config.yaml
d_model: 768
head_dim: 96
d_mlp: 3072
attn_scale: 0.102
bias: "none"
tie_embeddings: true
init_std_down: 0.0032
dataset: "wikipedia_en"
Each number is 500 + 25 x the weight over its row's rms, rounded and kept within 0 to 999. Layers, rows and columns count from 0. Numbers have three digits each. The size before them is the row's rms in percent of the matrix's.

# layer 8 MLP down (transposed), 3072x768, rms 0.0165, rows 2368-2440, columns 672-767
105:498472479540484484520488529499491547487525512504541530481522465533532489513493468508458546512466494482489493450469492494509462501491457498492478540508539530493514469490468480531465498442462494493475505539511525487517485492504559499522451479447493529501512448480537488487496506499479501511
102:479478514498535511526459495470491470517480516495489472462503456492483473517518571529516473522502490468521470545507475474531515526536512495555466464504512480529544508476499494508505482535519496466506476492465463493518506520479494469485501497505480500508511489488497460524476523457540495527
098:510525482567522514462507500497509510520513494479485500500558491462510450523537513480452519516512513553522523507525458490481456486492508466509481515482509534455497525525492463527492474505568491497464498521501485475507490523499542536483481476522489457454490487491510495457448504482526497490
104:523518526470499474529513496461523475500532491487446511525486488474459490509481544487481489481472536524494533477520464532492522476547513532523518500517483547507542533477466523493473506495488475487503450512483476491491507483536520477499502494479533466540508504512547462529532499479481450503
101:496531509504494492550504473514539523501484552513476479509488447535483486553464489500485565524498499513535472464443506534501478524536513473501467505463529541524515533488539526504512485512470486487539502496550486500519483523488479499502492559489536469501516549484523493516486497523512526542
103:481524464507522529507470479502564495552490547503515515521509512505511516455529506511479479494479499514523498481522475487512525458518490510499530500492441526529499504442466578503541509506495498473481486502504487518478537516508513471481475483523509523453502469466482505545438479465508512474
099:505496523525508484530479498486516483521503463489532487502478496502554433460529527521477466488510511501496502563483430554493514520529506522505489552549515499489496523529471497538517487539479559492535470499451545510482488464501471510499465516515540541516487458492519504533515503495476469459
094:492530513485473480509485504490507495482488479511487548509472532525521514468484450538488525530484480503493541541497524491511517512508477489462468500507505428506497499481472465487493473475495496481496546489493575509533511512469459460471503540478425490512524489485492492512456491520516539501
097:478489512493535523454539482483543496499531485489521525511518525494519497496539525503512463444486510496507487494542506479487510515506479451467501470475457494475505478503586514511487494489519509458489498502519547524486494467503499525509473474538493504493482526515485505515513507472504494517
096:469480521515533501519499494499522522503521517501513488504496484504447506489518469534537510464508510487469521496528509475456476515510510501449502491566467456535525492504541519490500505543483538464508500493537527512505504517460543555477488513482533478498496497462551507498493513509541510488
129:529526463448501526494547498505556483509487484449504504523443487503520516521514468528532508476493530490443472512508519519450513507497520570470510482485470509521521475479511515528478527507537505498524485523481458456481499543497470509477497512525524493504506498538487522531431493504511471507
102:543509544503473468494500525440442516500460531487504535497502521527513493541495496415498501496511487526535501502498511500483457540519469467513486539494523517505474524482516535516495462462505507518502491466493530521515493503504486503521542526531518478503542499470519537513467456486461473507
111:505459524529478488518513454516527543485504513549494469476490520469476540496499505484489534458534465490522544473490509487492521492459499547489477514583479491512510473515501521473493488497489501487497516443483493484507520514489536505513454474550468555508526468458463500506531505519505492518
086:515506484515528509500503526492515513486492511511496499510499499469506460509488526498523473487467510528533461507495514472472438534508513501466520463539463519479502477498517506477504518491522548530505507521477528578520498514456499495503510543509563493511528512496532508529512532472495487473
103:500474471493487481505503500496524506474491507481507522532520514461512484574538483506523497496543491482486490514532500496446523499497461505505511467462547494523537525477524476534488518533478478489468495531531527502466493530458504529507504524530554497505518445481479498517499521493512503494
101:502479515523490516488483505477476525517536457504482488507474477524498472506513500555453519443554479536488493538552503476518515520471495478510485500516516477507468464507490460499539479533529494504481496521507520514491479505464521538457459504513489492498516496546501539529540456482491457520
092:514470520533444517457502479497525476469504538536504503520536462480513544496489486496533473485469457488506511527495491563466517485521479495487472517494484578478488509445455462491497459528493506483459520522480480551489531519525526494542480444542513477510480475539507448498505464481485440500
104:490492514464503552492518479522477511534544518480480450466492495451523482477480484454513473536471502479489480476502494497517503523515518499513478504512553480494491459493495465533511485505544479500517493529478518555485496499461488507515485516538494493513518461511500461524513532502499502516
101:464591502499456516535526489485467499479494533490484464489429484497509499527495501498518494493465491468491505465521509487491477524458513467458468480530502454512508506549532443543520521484502480458479525545473469498508508494479502494502500502500463496491492504521508461526478525512504484482
097:492503518485491534500494448524528503546473501510567474484548509476507524481495479548518467441515503490481506518487496480481507476492495506501507502519472476476511543519485477536523505456573528500512538531466494552477508492483481489491523514497489468506493461500503502505532465529475508477
096:496487489464497509511527488507510488479488488486528454541525478487536449485519518489485504525518533528489492500478541494481522514444485470513491506511479434483518468523556506532493504496508482487520510481508498549460530470492495524503458469517517497470528463474543505438501515511515448470
098:502534458479510498473512516479537470500497509473527512533489522512488525502473475524493518506469502532495471473464494518470484482486533481526482475457523507512524474501547533489493518509482518561468548496525504479474487469482473512449504498497515530463505456514477541467443475475518474477
103:556542499486509514489492471491532488514503520552522461505482458517494501536489531524486492484463459507507514516483487530513464502520508473510531501463506516497467521507494514514526509469468497438528514484488502498493489552493484491549543553511529498482467494503500497507498499505498531500
091:519456506533514461474455497470516504496484463522496455482531505483475514444478582553464486506514491535472507506480511534495494478483501509496540504517515518494508536518473486523484541485475513490503503471507515472470521507487490506543502467500517514481527467510531524480506525546468488545
098:513488523516492511468501542502483512536474493511497498516484451492493535492517510538490491486504521494473524530438507510496493503515509511499499470548508541525462533460474461520494452527501523517528523524523549490524492489500470498522495472477542492495479465514488496504488478491507531468
089:476501490483488459489513492456487522467472504485510502521521514508489523537500511484499519467477548507509502533533544461490516545517470553498503470473504467511510501503500466492500504492489471471492490502501522554493503474511512518484438475534527530489507528514442535479506524473442441489
087:477540519500520523486487449510515499498509510515538461499479508491486521481481560523492509488451508505501487493515520492499539543514488496474521510515486479482488473497488548503480462529523473549525493464502497467495529469542495491483478454514477496527502503514492558478481515478499461515
104:492494472495532506535535524462499478515431534492517500480449503521547465509510536564484467498489520470474487515524482525519499466491521464515500522532493500536505493540510497466468531456520507499494536524488477469459515526524536479492493462479506522504475516521525500492477486492506517524
105:458486488494515528467501458518522483526484507455490506480482494496459492523500469520467479478513513485460515501489471510499513492497532511512471526488485508557503527490518490551509505496495462508446549505500464474455530491463486483484531533458497480506528518454538534495553497539467532515
100:471506502489522455487511542509508507489493471486514480511452474478472504516506490507482509520512515494535522480509493547519511493458536480565495483516489509494442517515513535517494481542526489516540487511486500510513541498530472513475463493515508512510484470519505534492517461544487506508
097:506483515526503510488512465498519546421486557423495468491481524520482500535560500497517488509503494490482460442472495530478516473516500507519518520544484477477506499472487477459541520504498497528553490489503540492517482496529475534510486490496482490519536503509483493452484459492506547512
104:540495496541476467452530485518503491498470482517512512505517507456521441484533552504482500492471525537514492468452497457496489493507539500487491512555463494501505526556509516492516481467526524454492520466473493493467496477522499464543512429513545530510530479518481496477491553484512493501
107:514494469501484513497522483481510498495488515487482528444463517528515514516495476494491499482511497487485500536524504473443516502476530466510510529504481501529501491524507516524466516501535456495493460519461504560459483477508520509523529512514488500496484524518509468490489512519499489515
095:499469479481457471501504492544514483500493519495498433502513478507466612516498575494494506513508493484477500485489484483547458488502459507512501465483492514513507476449471528503480538528491481498537466511483510505460467515522504463537506500514547509517496493480537512495502513478461478512
104:504473498518522468492531532485547478497499496494482508526485513525500481498498495547442522502526512486510527473464481506483520571510499502491507500530490444498518472507532530468442474472487532453476484516560514496495481494518498510528534500517474512467524494538518472490493499528476487517
097:487513518513517490502495461468511471492522540541491514545458497481520507499513431463495448511525512492506499481488486528480545517494490505475468512486508492532531475530503479495473480486488543493487517537532458494534501498452509481519447513473522564509484505431509506518463500506462518514
095:502502473481458525477522500485463463450500498503506500512494496472476556503498541485514473488465491516531515473484535485557494475507497507510520481478509509475512540534507499489523492509509505482486509515482458521517480510488529469538475501481485478469466480471468526502499523546461516476
102:494464493483505480487492469448531532498462515509531500553463505491564513497533498484495467480500523486495500514482516525466494505517527496521479451531476494492502508530517490515481481491533544503512488491503523458511502495525513477514447479500461450501479509490483465488537503526499523496
103:498465465496530449502487456490488508498484506504522487500502512522497487462496489518525514500484540465471524480469535498504495494523457484545495491522532513517501491489537474493503490511493510490477525487535503506493532498505536477480516528516494533455512478488508492498484490532512508550
098:468489456498493507499536524485500483477519550515512455517448492499472530438519491493514467503500554490514546535532513551535468494518466500521531495549508487502476535520520515511529527469479519513581530494507527500530500507498490479509464443493476493534538484471519481495490492552499513503
105:532489483518459475461520508485497479434484503519519482534499526497517503500473516534499497507447472510549481522506482470503512523483476533443581477511475492456489514546488514514492506517527508449468506496498447548470540464465527503458475484496480497508460468431484503464495508465438544526
110:497499481506502535534515498494487521526506495501522508498526489484531524483509508518520497479472521485502494506512515510519495560546485482502509495449472501454531557490476489507496520483528469530457539466504470469497505460509510483524470479534524487512463504499526494529496510456494500517
104:510455524490477503488533521481499545510507505494511468502439539533486523529487494515450552470438520500464484497532510494525490500481518475538496522486488561513539515507503531510489509488509540469472513493460500503490473507432500533506524515462515475457542478511466511462538458479500524532
093:531520464468488514469506477461521493455492500480490480535473545486510586484511516454513501508453491486558501477497493507532502481515460494499462486470523508507440492463489497502514538537507508484494517480496532552474480480517510500486504493528489508498500456499502489469555461521484485530
091:492479497474484544462528472483475496484483506480502517532496524484519526509474520507508501541522481472547523482495538526538522472465546496523520468482526512531525477496500504497507513501529513455515490520521465526468491533519483451497501528481434529524515515502483509517518515522475507505
099:548520522505466476498540522525485531451480553487512496513491497497517476455484546508501552539499496522551488478539504501497450536497553469526470459500507502502475528449473500472509535487497487523567533507516510536531482504490466454500498453502530494500512507532506480494514442494489509495
104:558512525492515495438486490443450545490472528486477508493495487479492470469512478496504495494503515476512468506524483521519506471511519488500518507475512493476490505515551469519482545491442499489501501550453503462537513528528469470528462500508492505481521533528485481528498455455496476506
100:493498534548485537532460473485469506484532497485491483503475507536456494506479497520508464503462524500518459527475498541514498475469465486498465469523484451492476544477491522488513456481490518501501515518546471474491493510458476465526500511458487475495508515544461498490489502504495521519
097:466515479520512507505475485476491522497485484505482557516510521469469467512474503526472466514527486521478503565505491509476530512484518506471498496499486523538560542567518513461489457450493558454518517525463461443461468529465511498535525498498492536479562510506508486484541514526513549464
105:506480454515478454461472455459525482448491493505523544524422539422496461492470510523514474528482513514504498486473509486503481504531524494494535480542488457498518482483474501507499570492484500492510492519534511491476501501442463472465516485478536507499514528490542532480524490465533478499
093:516550544511446512532469499507477501498514520492504494538465542525477519498474551526463524480470484482502458505485502484490492511526486529559484427505509505490521492445528545488475482502526483524548503544525511548510503489476527482517498525480524521500504502523457511500465506508482538540
097:472539536502482537496480520524515533542518513494504499530473468474489555512511475466509490536481490508510504502507510516496484509523442465509484488488485530530474517499498491479484510491511488506505512535503481467539519505502503505515493442509473539496411478495496491495455473474488516519
090:513464461496472480501470499542502481515518501498544471497518481520531528497491520522499484504518541499529483524518499492510513506522516475489490523489485493487474525488484487499459494554493523477519478544491499504510530556509482511550493444493502527475495473536474528507498458488542475451
095:521494504487491518523500528471485509524524486467480517485526458446502545541486497502498494514464491519512467504502552495524468530485483491499517448406514558436500540487507541525490507518469499501521497485531543530535488459522478500508503517471505478497436489500468528506535534494467468482
107:478487506524481479472458539496513493486510501501520519500507500472461481462527446480509465507523512522571542556457557540556528468581503545461496540540527481496516490515469460460473506508526504516469464510447463503517491528511507493494509470512450530478511500478508500484476500518514510492
101:491488457505494489476487526496496478477527511546525491509462438481501506498494481499494474469477490546508479495493501533495527493546490483512496482480519530495526547471507485518508504524539495493481502444568480555531464497505490480535496499521487517555502508528509566504490516478522505537
095:567513526505490500488530510504539514523481501521539548466516543492501506486530517498531532487521486526522468439494496478482553529552549470455551492511494497569533487489526498500484497522505498508509533520479493467508463490446506516556505468529501498522501515499517519522497525491459514532
098:477501496503454516512497515541464485509520489505461516484511491509483489543540555541531505501495502502472478518499535506504480479467483461529485471495476501468508511524496508466487501501504502501501501545491498548496540496532525504465517489470540513526413483472467537490524480499536498479
093:478530541471495489516511441502464533497508506443487537500506518526500507505465537521471508507489516527499475522465540487503498522514537564457508502478462488514514517508492495506533519493536495465475513469496513489510485506511497507470547540503446511545488487468509525515483531519466522515
096:541506512504490480501516541511529511525502518500513504531463481544501440480469518458456494477463512535504460501517481519498506526503487501515499456532460478464480505489490500543527535493503504515512499475488438458503469494485551509486459481500518474486482488529472483515507489499479517495
096:525536512499513505485533492484519481537495529493494484506498491575526560515499481515517478494475496504472499498515506477479489502490505466490505525525554473508464465450489500515466476533528455477519502503507499464554452507497521495495474519562455488470477507474483488491458486519513467476
104:459512510521468474503510483467514465545476464520467497487508479515508515479553453514496460502425492461486519494506513511556485474513487540553485506498563506479505535509517485504481519500526529541471524500492488497520475504523515479503472522483538449507522500546555489525483516491521516479
101:494488467453499499470490528498539510487498512497538523521458526531539501544519509471494492522502471489479535478475526521496497471519485502485499531483498504526561467469534537498488483514518510491453571506536509500474542498453521479462488495544503495485491532499517467509510451481531537492
098:561491530490510510499502496511521462502519514482481525541515496512506492483546438481482508504521487506445472492535483517520445481473542454518520538487552506459524506480497471503481513488483460532526522542477511555499475483535493525515482482455485514473529472484508541508514470473465491509
101:530517441529525455499537513522473481533493496542518501510529505549495460545504503490488534476505507468506466508531526513490486440493503483493519469529530482518504478533523465468485466478518514486480483489513507506460532453453527511482451474479444501523458481492521498483448494511488562503
101:519502512473505499498537461455465544450515477481502462510503487528562504496486535503483484480504492495462511499499494519532475453469538492519481531500515563469491500505487494488486506488568517501452494508476483479482503499481514503478519505487477509495528525499463458520521465495479555501
102:549503516495464515476551492518488496492474534515504522546496501516526520488518493471516486491444476503513472554500545502492484481533452497519479473533504513509498482473489503509464502536480521512479413483539505512496538524541487479539491571497536502504494494529511498453519491530559471523
104:468520477476481472532504533471501479482500502493521457506458488483504518472526489539467507511497476487515526481552494527537507528511487463530489527501461541486501503470503487493500518519467477486478538485512504468521509484502488521498493505482449502509496528502473502524517475516460504447
110:504533474444444501477519518497493483507502493520495519507539508508492452496483508532500502523456500520463488514514483520481498513469471468513532508494510475515487503482508512475490490506497495478528499492531453479522515488502520441490501484527494499548477454468510518484489479499500495481
094:529534507540556528507473516519491495498470467505477494454486509502503507481515481479477483529454536500519486484526504477498513553517539514502488518509514508477506468483457492522478474509462515489495552516557541491562508519514535506488505508503490512500519530536488561524457549550493489496
100:484528493475521474499513518485476505464488505471496494491502524488490512522498469511514555474457495478538522484505507519528516489488473505495484516516484501484486502464523471532501501492515487507510457512535541501496473517463520498500542520488482490521476496462512509473509504513503519554
094:485486514496520515500545507475515505495465463522503521491508520481505528486479518508493486505463478514498507498502550481507503558497523553533501526493496489479491520497516494509470457507530453534504517492531485482538488533514546507461464472485493457465518503519506515488510514482501466484
098:523544546548497512501492485545525506532527531567510515475551526437537492497498521475450537466468509489512503517478499479532509519521526505487489483517514456499498482488537501455511498492481462553503506470483466463512510543462515465503553487498468510500506537553523517454462469511493556440
# layer 8 MLP up, 3072x768, rms 0.0228, rows 2369-2440, columns 672-767
101:478495468523559466523492469458518444460484537524497477504483514486466512512557502506476452466473501476475549488480522500538491483485492550541491486462552509504491518514494506549532484553494504488491500498471540506559508495503517489492491525500533519504500488487475529528503507442469503523
100:489525505455516536491500504505533471511506464497504492516511479515518453498449502528531510511504476503491524491489519489503495488507555491500444543535526474499499489539504492483496512502468488532505546468491476516443520456516501476556511514494517521535491496512516470487479521505520535469
098:539483487542529532469538528540475466474486493554535454466528522510503522523474471486517491505502514481509501457506492485540476432498491473546528472515444512482499461504565482503489478519518523454527501500478488479465537487481488479483477493511492499530524517476546516530488480479492543498
102:509540494486497512497485543505478518514512513476519458512535522519522521496513507482472519483469479451537509504470514507491495523512516477521516512506473488487520518490506475471529485518531516533523487535532524458479506464514513507532519513502467472509517450498470460524466490505505494456
104:526520560552493457479490535559506470520502504520507505516497480520499516509470532538566458438492521446549487503473487460502457455492482517532488493502498498478484478516527503537518519499531540486489524513528485476484489485480495492536502517522483522481476513525515468506478511488521559457
103:492488484554497454533507473482527514502480522519543502427520504478462494501481486481502484549494523502474506468517544499522471503489481508508522551497520473540476550521488480510514504478479507456531516499511484462499486471469500497536519459514499517451492485531500527538549472523517499478
093:494499454503489457471494494463526471505499468510481486500518509506475509481500514502525509499466502505479505481478451467494474512488498500494487498515479487500431484481504541523507482542520482492470503500516460500487522488493528531442461451492525531457483503523540512499463497497506504514
099:541518484512515499482488501518492517489515515558535456520490477511521504511452498489497470537504510465450508477519521551475494488517505479475552522534494497561475491551516492509510478500485502447506476480528521483492493498504590423512479506485559505515477522466468480473533502482511481513
100:452487583509516486552507476529505488480483499486481517503505469477471508536473514479480477491473491499465470491461488529466522547474499482511497489467515472462509497466441494529495495478519459511493537503501495503534537495482535473475470523505507503503537496513511512517510524513495546452
123:501492494455495484495473491455517496503548518425505469491489458519493515522474474491491457523465517523499428487501493540491476492503471543545509524543479513502524500529508491537482507477513549529508502483510474481516552516472458519523531502458474518529461503537484493506518494510511450494
101:507499545472499466538497478462501498502538489535506460514486501528532509537487504543467554495510474516478473473488496498520487506493489514497515496500541497492557530547489518502487491490504543492516509501487507494518528499476518539472471511533547510478513521492473460483521502500524496465
110:495521473493503547490526489481482487533550498506518457474501509482480496506455515485540506490499467488476491485471506482494481508525496530494536485480520524472505505467498507532476508494504521479491513513519426488523499521511506490484535501453485519484486491467530490496499481540522510448
104:492523575584467469532523531490501505480510480544507521448509525427539473514486524464546507529471477494443486504476490529532492518448513483498523515526490516491479561539524472483468521467508501515501516500508527475488540453446542507543509466470514509476538491478453472503516496495478526503
108:522458460508542498502500521499513510518506481475502500509494542497503472509549478463469496515493512510502522521519531467506474465500501488494502514515466484471516507482458481528528484466497494537491496458505454465516501497522520499477512503493493507492501443510485437534510501517487527482
103:514507478513510463609478515500466506545528467463504462501482475515467503521496496496480510490514523545439482478510474480484513452499485491499516458432466520545479494464475479499506518502488464444529511510507537487492518545489517513512501496465511480503500529497516487515458474488478475489
102:482501506476511538506456474473494486490542503520516519497491499464466512478470506489472538541490472484532498456512454488485494500479475496535461502488518481491473499467500497540495482519491496508496474484548430457511470469486485485466519422497497505506470497477496515491535533484490517486
106:551484494490504535529504510537487472488476503529480499484492529487477460494454481464539522520482508506502513483454467467512512515481552453517496500500481546502472482507504483544508479512468513520506483513518449499465514519486507463501505545480510544510501504493498446448462496476488507530
094:505466495483529504502503535530482525524486563504526508531519506531499494481481465501490501480495523502520516480486516499522479479493515453534525502501514540517494483451472554496523498501506541543500496483523524501418534542496506501518516503441522491533523487470497470385511488468516529478
096:486509491519506471491518482527502492501529526513481494482505533529457516503493515527496496496495512533520464485489437511497499507488453530539560479518518558485487472523466475463514478517493508443478478492514502478552471506470526480471486529510523509502473506466518512512477520502511499489
100:490483476552500496483535515454494503519484509528505506528489516486505492518449486494495513501511540534439507470484492519524491470490558533483544519484466523486509541500501549494481462477534504457501488487517477508508499514486516489495440522513481489518485495504498465507476537464522504514
097:521478513500475495443517485496515515469504476511517498487504538487465499483527458526500497476530555499524499513501478486551488473492540495560484538470486489506502479498520499507475485529516486499513504506494519485473496494472511495512508556483527502536493471488477523491512541478477493513
102:518473488536488561529479527503525505497528540501528504494520448453457507530499493481484489507482493540551480471476469506458537476474462459490508484513506514438483518469468512583518512474499450510518499452495474487535538499502503526516481511460511509513505500500479491444488484484490501462
099:513459509530489493473494523526484514456511490544471499496527472517481491508546528490475554478473510475516471491524493536478494478483486488572498491494483454481517554524531548502531484506510510478486467481547532511483492499469533468499457520505558505489494522507448483533501481508503469460
098:463503497462501476523520522490504506445552523546496510527489494446476500493471537518522497517515494509515519495500516518485507518493487500525502514492474481476521483523500516475476459477507531454506501485525489502494486473498474459495531521499508535471488524507473496504497506491483483490
097:488536466504507494509475520550503513501527496449517449444536521489483504510478498504481454512492527468524531447466508532515483506497505546509494523528524513519467470476523474478529526529499486505446512508503522489505497546478459510518512488469512499483499469482497492495490512465498505502
094:476472472505526520514527480500483503486504456465506470504516524507478490487508501548526554484552516496491417503493523514507527429520506474498481506526524493469490506518467436529532508567449520456478489518451475500488513505476505501499506510478466512504545474490470488485493476508508507502
097:518471442540492471491513510513494540495493502511482514503493506490522508522516429483494486528445484492491524498506503513476449502502506514508476493497493517508489504565485485508536508502458489482500480475528473489528464539513493486520499469488540520501520487482507464515491509476509488500
097:528530515494476496486491501531510480512490490563510501491489481519522496467514503500451470505493531514444521529475488561512479462485485521507533528509476502491532545500491514498486475527483498465505488480488501485514476488530536451536485524495488510492514483533481468523497496495474488478
097:481503462499468544568517483525478505486506525504465510546493503490467493519467525520537464469504462518496466518487493487503507493539446529533535466484489559506517517467492527516468483483530530493472537512489510469497501518491540478483520479478488493518495485461474461452473521484483557482
100:460447501512500473475500500505480519500527496435494517492483513482473474496525517459511477512512489466507522520526507489517501478485485500552503498466514518528502493556528495510501495549522533441509523512505479487462463533484525476518524490500513563465472500471457484526512500501526467548
098:484509474447521475486479506549525528471523477479511513453481461527502466521475518489512462498476463482499492520504504505536513476529525522529486550478504539556523475528483551474505536554473504521526518520486529499464497490543523510511524497417515479496499502514533512496530493498469504519
095:501524512514504528500498466501536490509501512499483436492510511538417442518507496488552463494496461493510490475504493524493477483504510510541489485483495505535501491519499504491492504503504509472485505446513501512545490527504519483518498482483474499441518490487512478481491478472523466480
093:510496479468514439495487476479496465532525478453516497538517495506483506509538495503506486516498481498477511511504508480477495521496489512453478459496484504491520526489478488538510472468452508521479474532495504509467485514494488523513461458495569529539482506516473489515521486491530493493
104:496484525505519523551478469490510511505449483503514526452504474548497476540492486474529525479492486538526488508527522453471482500498490484462495525501516466464540496500482538542534511527495507482465470489494483488476534448493535494476472504495483555461532484492527486502476523510539495488
099:521493470456477491506497484468502480486503521526486494495541542530465499498500527504473501561470528509508523497488525470531467489513487548543520524523501489507488524443512493498501486527508535493549494507477477488523525515487502534542501539515520544484505501497481505459440528515504526519
099:485534495510516472456497517515523472458545472534512501483519497536504480516511475540522498481505486514515505503513528501489529462504484499500513496483489480542504478462521496476520493518488505481470476511492548475476479529497533520539501496506490531502541486489483479481491535494465497500
098:467548518515527526494540487497480471490509489491479507520526518461504533510467445513502483494519507490431494446556510499472509532457483529526488516511477530502505532479501541516517501544489492470511527505473466524499519467455489494521495502509530505471547520440525504504476437494492486512
104:562533494490495513493519523446512486493475486494507490500466482507452504511444508483517488484501486531488536426509494506531477495492523518443501515512496486513509496479493536469510462543527470494483508493510468461490520476496508477517504496492476463522531525502497457487472539526495494448
097:536490489499502481464476470534456527495488502535489520461496520489527512505477486508456497504495442493505482461507479444474455458506547523567513477435538526492509517522478507508515498493541448497407472497457495476486460490491465498497513510519491542504496512514440503526552510500518490495
105:515500493480496522497448510518533490490525488480496500491512480441510478538479470483519525489497466503516458479500485465515496428452528504510517497472508481514473451490479513539488485487504537507458451499533484468493477537520544466536544513471547516511508454471465481509520521525466505475
104:531488485498498516554495492485499480493500495488503470457500479503512512511512507538480487485492480473500490505475523502491520495492464503440537482502485507509476538459446529545524534493505497528482480496530527504492497489504481492500510537504534532506478534498499500479510494530484502510
101:487493477493538515543474510485505435518495534528522470476533511458507508516498507513562494491524434527487523477525479499501470485492506514515532477506467508501457477507485510509504562515513497531480483512498512476482524468485482474508507469514509519524508501461504458466512514504509526488
093:476481459535517512498466553480539463514515498480506463506522503505494533461527502503473488518502545472488479510532508488474465495474479504505499499533500515507523502509504473558491553500483493548476521464498441544513504508455515504527514476478506497496499532504505492500487496527501493533
096:505533510521518511517522468497468480520478505524507504514512517495479477514459516483472522492457454488494510498498501518495462511504466497497515496517504494481474521494489513507512476476456480510458506512518561502487531495515520442496517510481518518502473527537504466517428531487503525512
102:482572527495538492529473527587458494514503539513457468522521534509492506540478514473529503467485467518555486475504498519487511505519520499492517505505467475509466478488487485490484525527488520488453502476472544456527491518488516500499512483463491478516488501471488492508522485521503481541
108:513496446527506482518546489458480483534471499486506531514498530473525541484490474480510490479520475433519516500510449548463462480500472513524507492453492527491492463479514493520517484482466508530498466538494519497524491432488531479453490574494526485519495528508535465509482525526533474460
097:496528500479530443501532485530546506504484520485502464538494548455459475494481492480534479531471486525531501496511515500453489477522493535539522504546467516507530507481494494560526543505466501510454439491528513454511485470457543469492513535522513516509494487474504499517507523506459497511
100:484489444487543467521508491533490522464496509513513491476493509470453509479483509478515453482470518500493522496483517472491522490515492466544507502514454529519450523484510518511504512532483456492511463523492486488497487467502517519482509542515496495483488496539471511537535479525535512523
098:477513479509511486483454530508517513497491455479466482473460506474490503528496446542504493503489507533510458511511497471542495486519526490481523513440483503538476530528458545489527472531444488512489499500509539511458481533519522483521478487496519519470513512520509483485539518503546553496
092:515518518466520466525521505507507483514527497508517508507492489519491489539502483502490484491483509509488534525480550511496443502535488541501476536451524480514442500495517516493486436517529506475514487510481520503495462496555524404524487479451491509505469484461507490522475522496490482533
108:490540551559513501516477486476521484510540530547493470494528496483466490483513522494469434529462505481522518511519502513497501490510543502482499508518443497456521472493522535502493505465521482522497494477487464484462520468499531496499536462467480508528484524501451494512481489495495507495
098:472527494501553510522499473498499485482509553484499539524518520473519470523517504450479504521489500542461479449495514502537506518490517527470506540553490551525559488523534501502537498565481490457499497485504471489516525497507578481500536440500450544519462522552513496541487516536488438542
098:558493522474516478503517520475536468483504512492530464498509501501530479485469545497538476448526542514472495487572477489483511482489496517503511511491497466450513496478509520505520497460469496502486430468459501480533476531548475443527498521514486489494488551475516480539510529512519506491
113:487498525530498518544522537469545484496521525544530525540478506497512505519492504533511540496468516498482455513511514513498482472475482504502502489502507542482505542519494536510519465517490470504507506490506458459489522504467497474552483550508511510518531513507515527497528470482509511526
099:499471492506535480476509470526536491499523501481500474532526548521507472530482487520478464457493507481519532477491496471491516496480486479544482551525495465473432479522548455452476493511497478510474474482492509480545554522525509524490508522462502486482462509489450481463525461489506558519
098:483490551514483487507477510511460501527510524466516494538515462519495527495524496482510529506512539479491478559494452495532504516497464496502500496527506517499538532534503482482494526492534495501484514486514475472521537509494494477506476545473500530502536477459473461500467481507473510477
100:498518487526540474526467455473532494487465510516563489524515506470521489483465493474527482497524512520518482455514489522483490487519502510512555465501521535532467474486478508533513500510475555447521484512550524525491500494535477499530464475509532504516553497478499486499493479538467517486
096:499474475495460491482507538544519489565479521525506503475518453456476494505514446407517481524484509514478494509483454510527507500496503425531537477541516508505512486497554496507497480526488507542473503510508477472540455545503498446507499490473509479464489523548555491479468501510486513481
097:514505507592488513505501473479536528469530508506500504464503550499496469535458511493485505525488524466491546484507503490474486473485519474511560495505522530542477517491509525528497498490508462495491477481515486463529518471526489476553495509493508477525487512474477490495483517490493491476
102:509474496519564505522484536521517501529535490558538502478513524469451490460464529466523525524486467505500504518489505464515524488488543460513509531441490504482532558559520505496512506512505530482513502474525506485552504497489495530538505450438481523531471481506512472494500481512479506508
102:528503488490490499456536480463502466455481548511514467503475480502479500523482493514531537529498502456496478446513482456504496487493474476468520512532504485499515490495505492538497510516529483483441495492528508466467488513506508508519515464502518530529497505465506484507529472482500513526
100:498547488512559524526511491518522507545526476542527506496522472467498479461485466517494541524482478532453484467469478483496529464489547518535517505479508520480495471534487500533549489494500472549549496475506495515504468517500490484506565506460545526488510474492483490478453511521483510515
102:507531508513529526566472521471490482475479490479509452505474510495498476495473507497511494493518526540489501498508470486504505482501495472505478475445470525515499487496503481511524480545508432514525526451516513493496481522470538472503476500496474526516547505517498477461502506500533527522
096:536521519518469493501490514489507491511480477532530513533501493483456476519486514496484478500493486475469460467504496525491488551481510504508525525491495560501503499477482480500496527504522492463489484524474490502489519482466491504518448497487524471502524522537510513528520459496461475513
102:543491525521529521485478571565484509516485509524457503484507479535450500478516458482453516506472483482492472483509507501479511476484509492508490473464495514513514503480505506481509523497533451498501483467522509486512492485504483508497483507504533511457529460529507497551484516479491493476
094:487476443484499486447499512447538473511486476540503482473497504468531497507502487517501491520502543517517515502488505517504504489453480493431477463481492529513497508536495518533525496536484478464493495518519471517490506473484501531513499489473477521540523494471557507518529479460490492535
096:517516486510494504488497520545467511526478506539504497505482490498478471516513503492522524491506522511521519479504486539496496475509543520467547488432523535523495541496494507506502510511534508460512469456485478480535515470468473454526471491508481519462520480512495500513487505491489517475
098:503501483470509457512445481500503505519528526496524494516465506494494523479479452475553461460491500472506534469514490459511483516507459481520491499476544532532521515522469490505482503501469542472557504463517506494502467497531481499541507503508483510495490510535516485493484519508470510526
104:519545495474513492504512536497455512520525538478483503482476515547509502504471468441464500499475489529510466496503539477443517488466500526524483509479535505479473503496533516464477492485552487508488482470500471492505526518487543507498477484497512539530519521469497493502533509474481501488
095:478484479521490533468471542502488457535501498516529523493480519514534497503509499513472457533459557561483499513503456455532485489429537490506508506481520494518490486498494558486472469508518538525521507436490522518436489528518503473486502449454453549510465559498495500502500481524471461481
096:456504520540496476518498500478472512506535513520519472492522459483474520501511492496461498430521527460497510458562502552490484444482483453492533495488533478496511523506507494545490498472482541505490541494495504487489508513506471493514489495476537497485515521483474494498477535552500507447
100:519488516502502503475447551506536486532508487491475498483504508511491506522485487491510480506510498486512496471515473535513525531444469513474506518523502493522509518474457530512500533508493505461490484512495530496476495475480492469517494518484506519525493526499550472513497527496502485461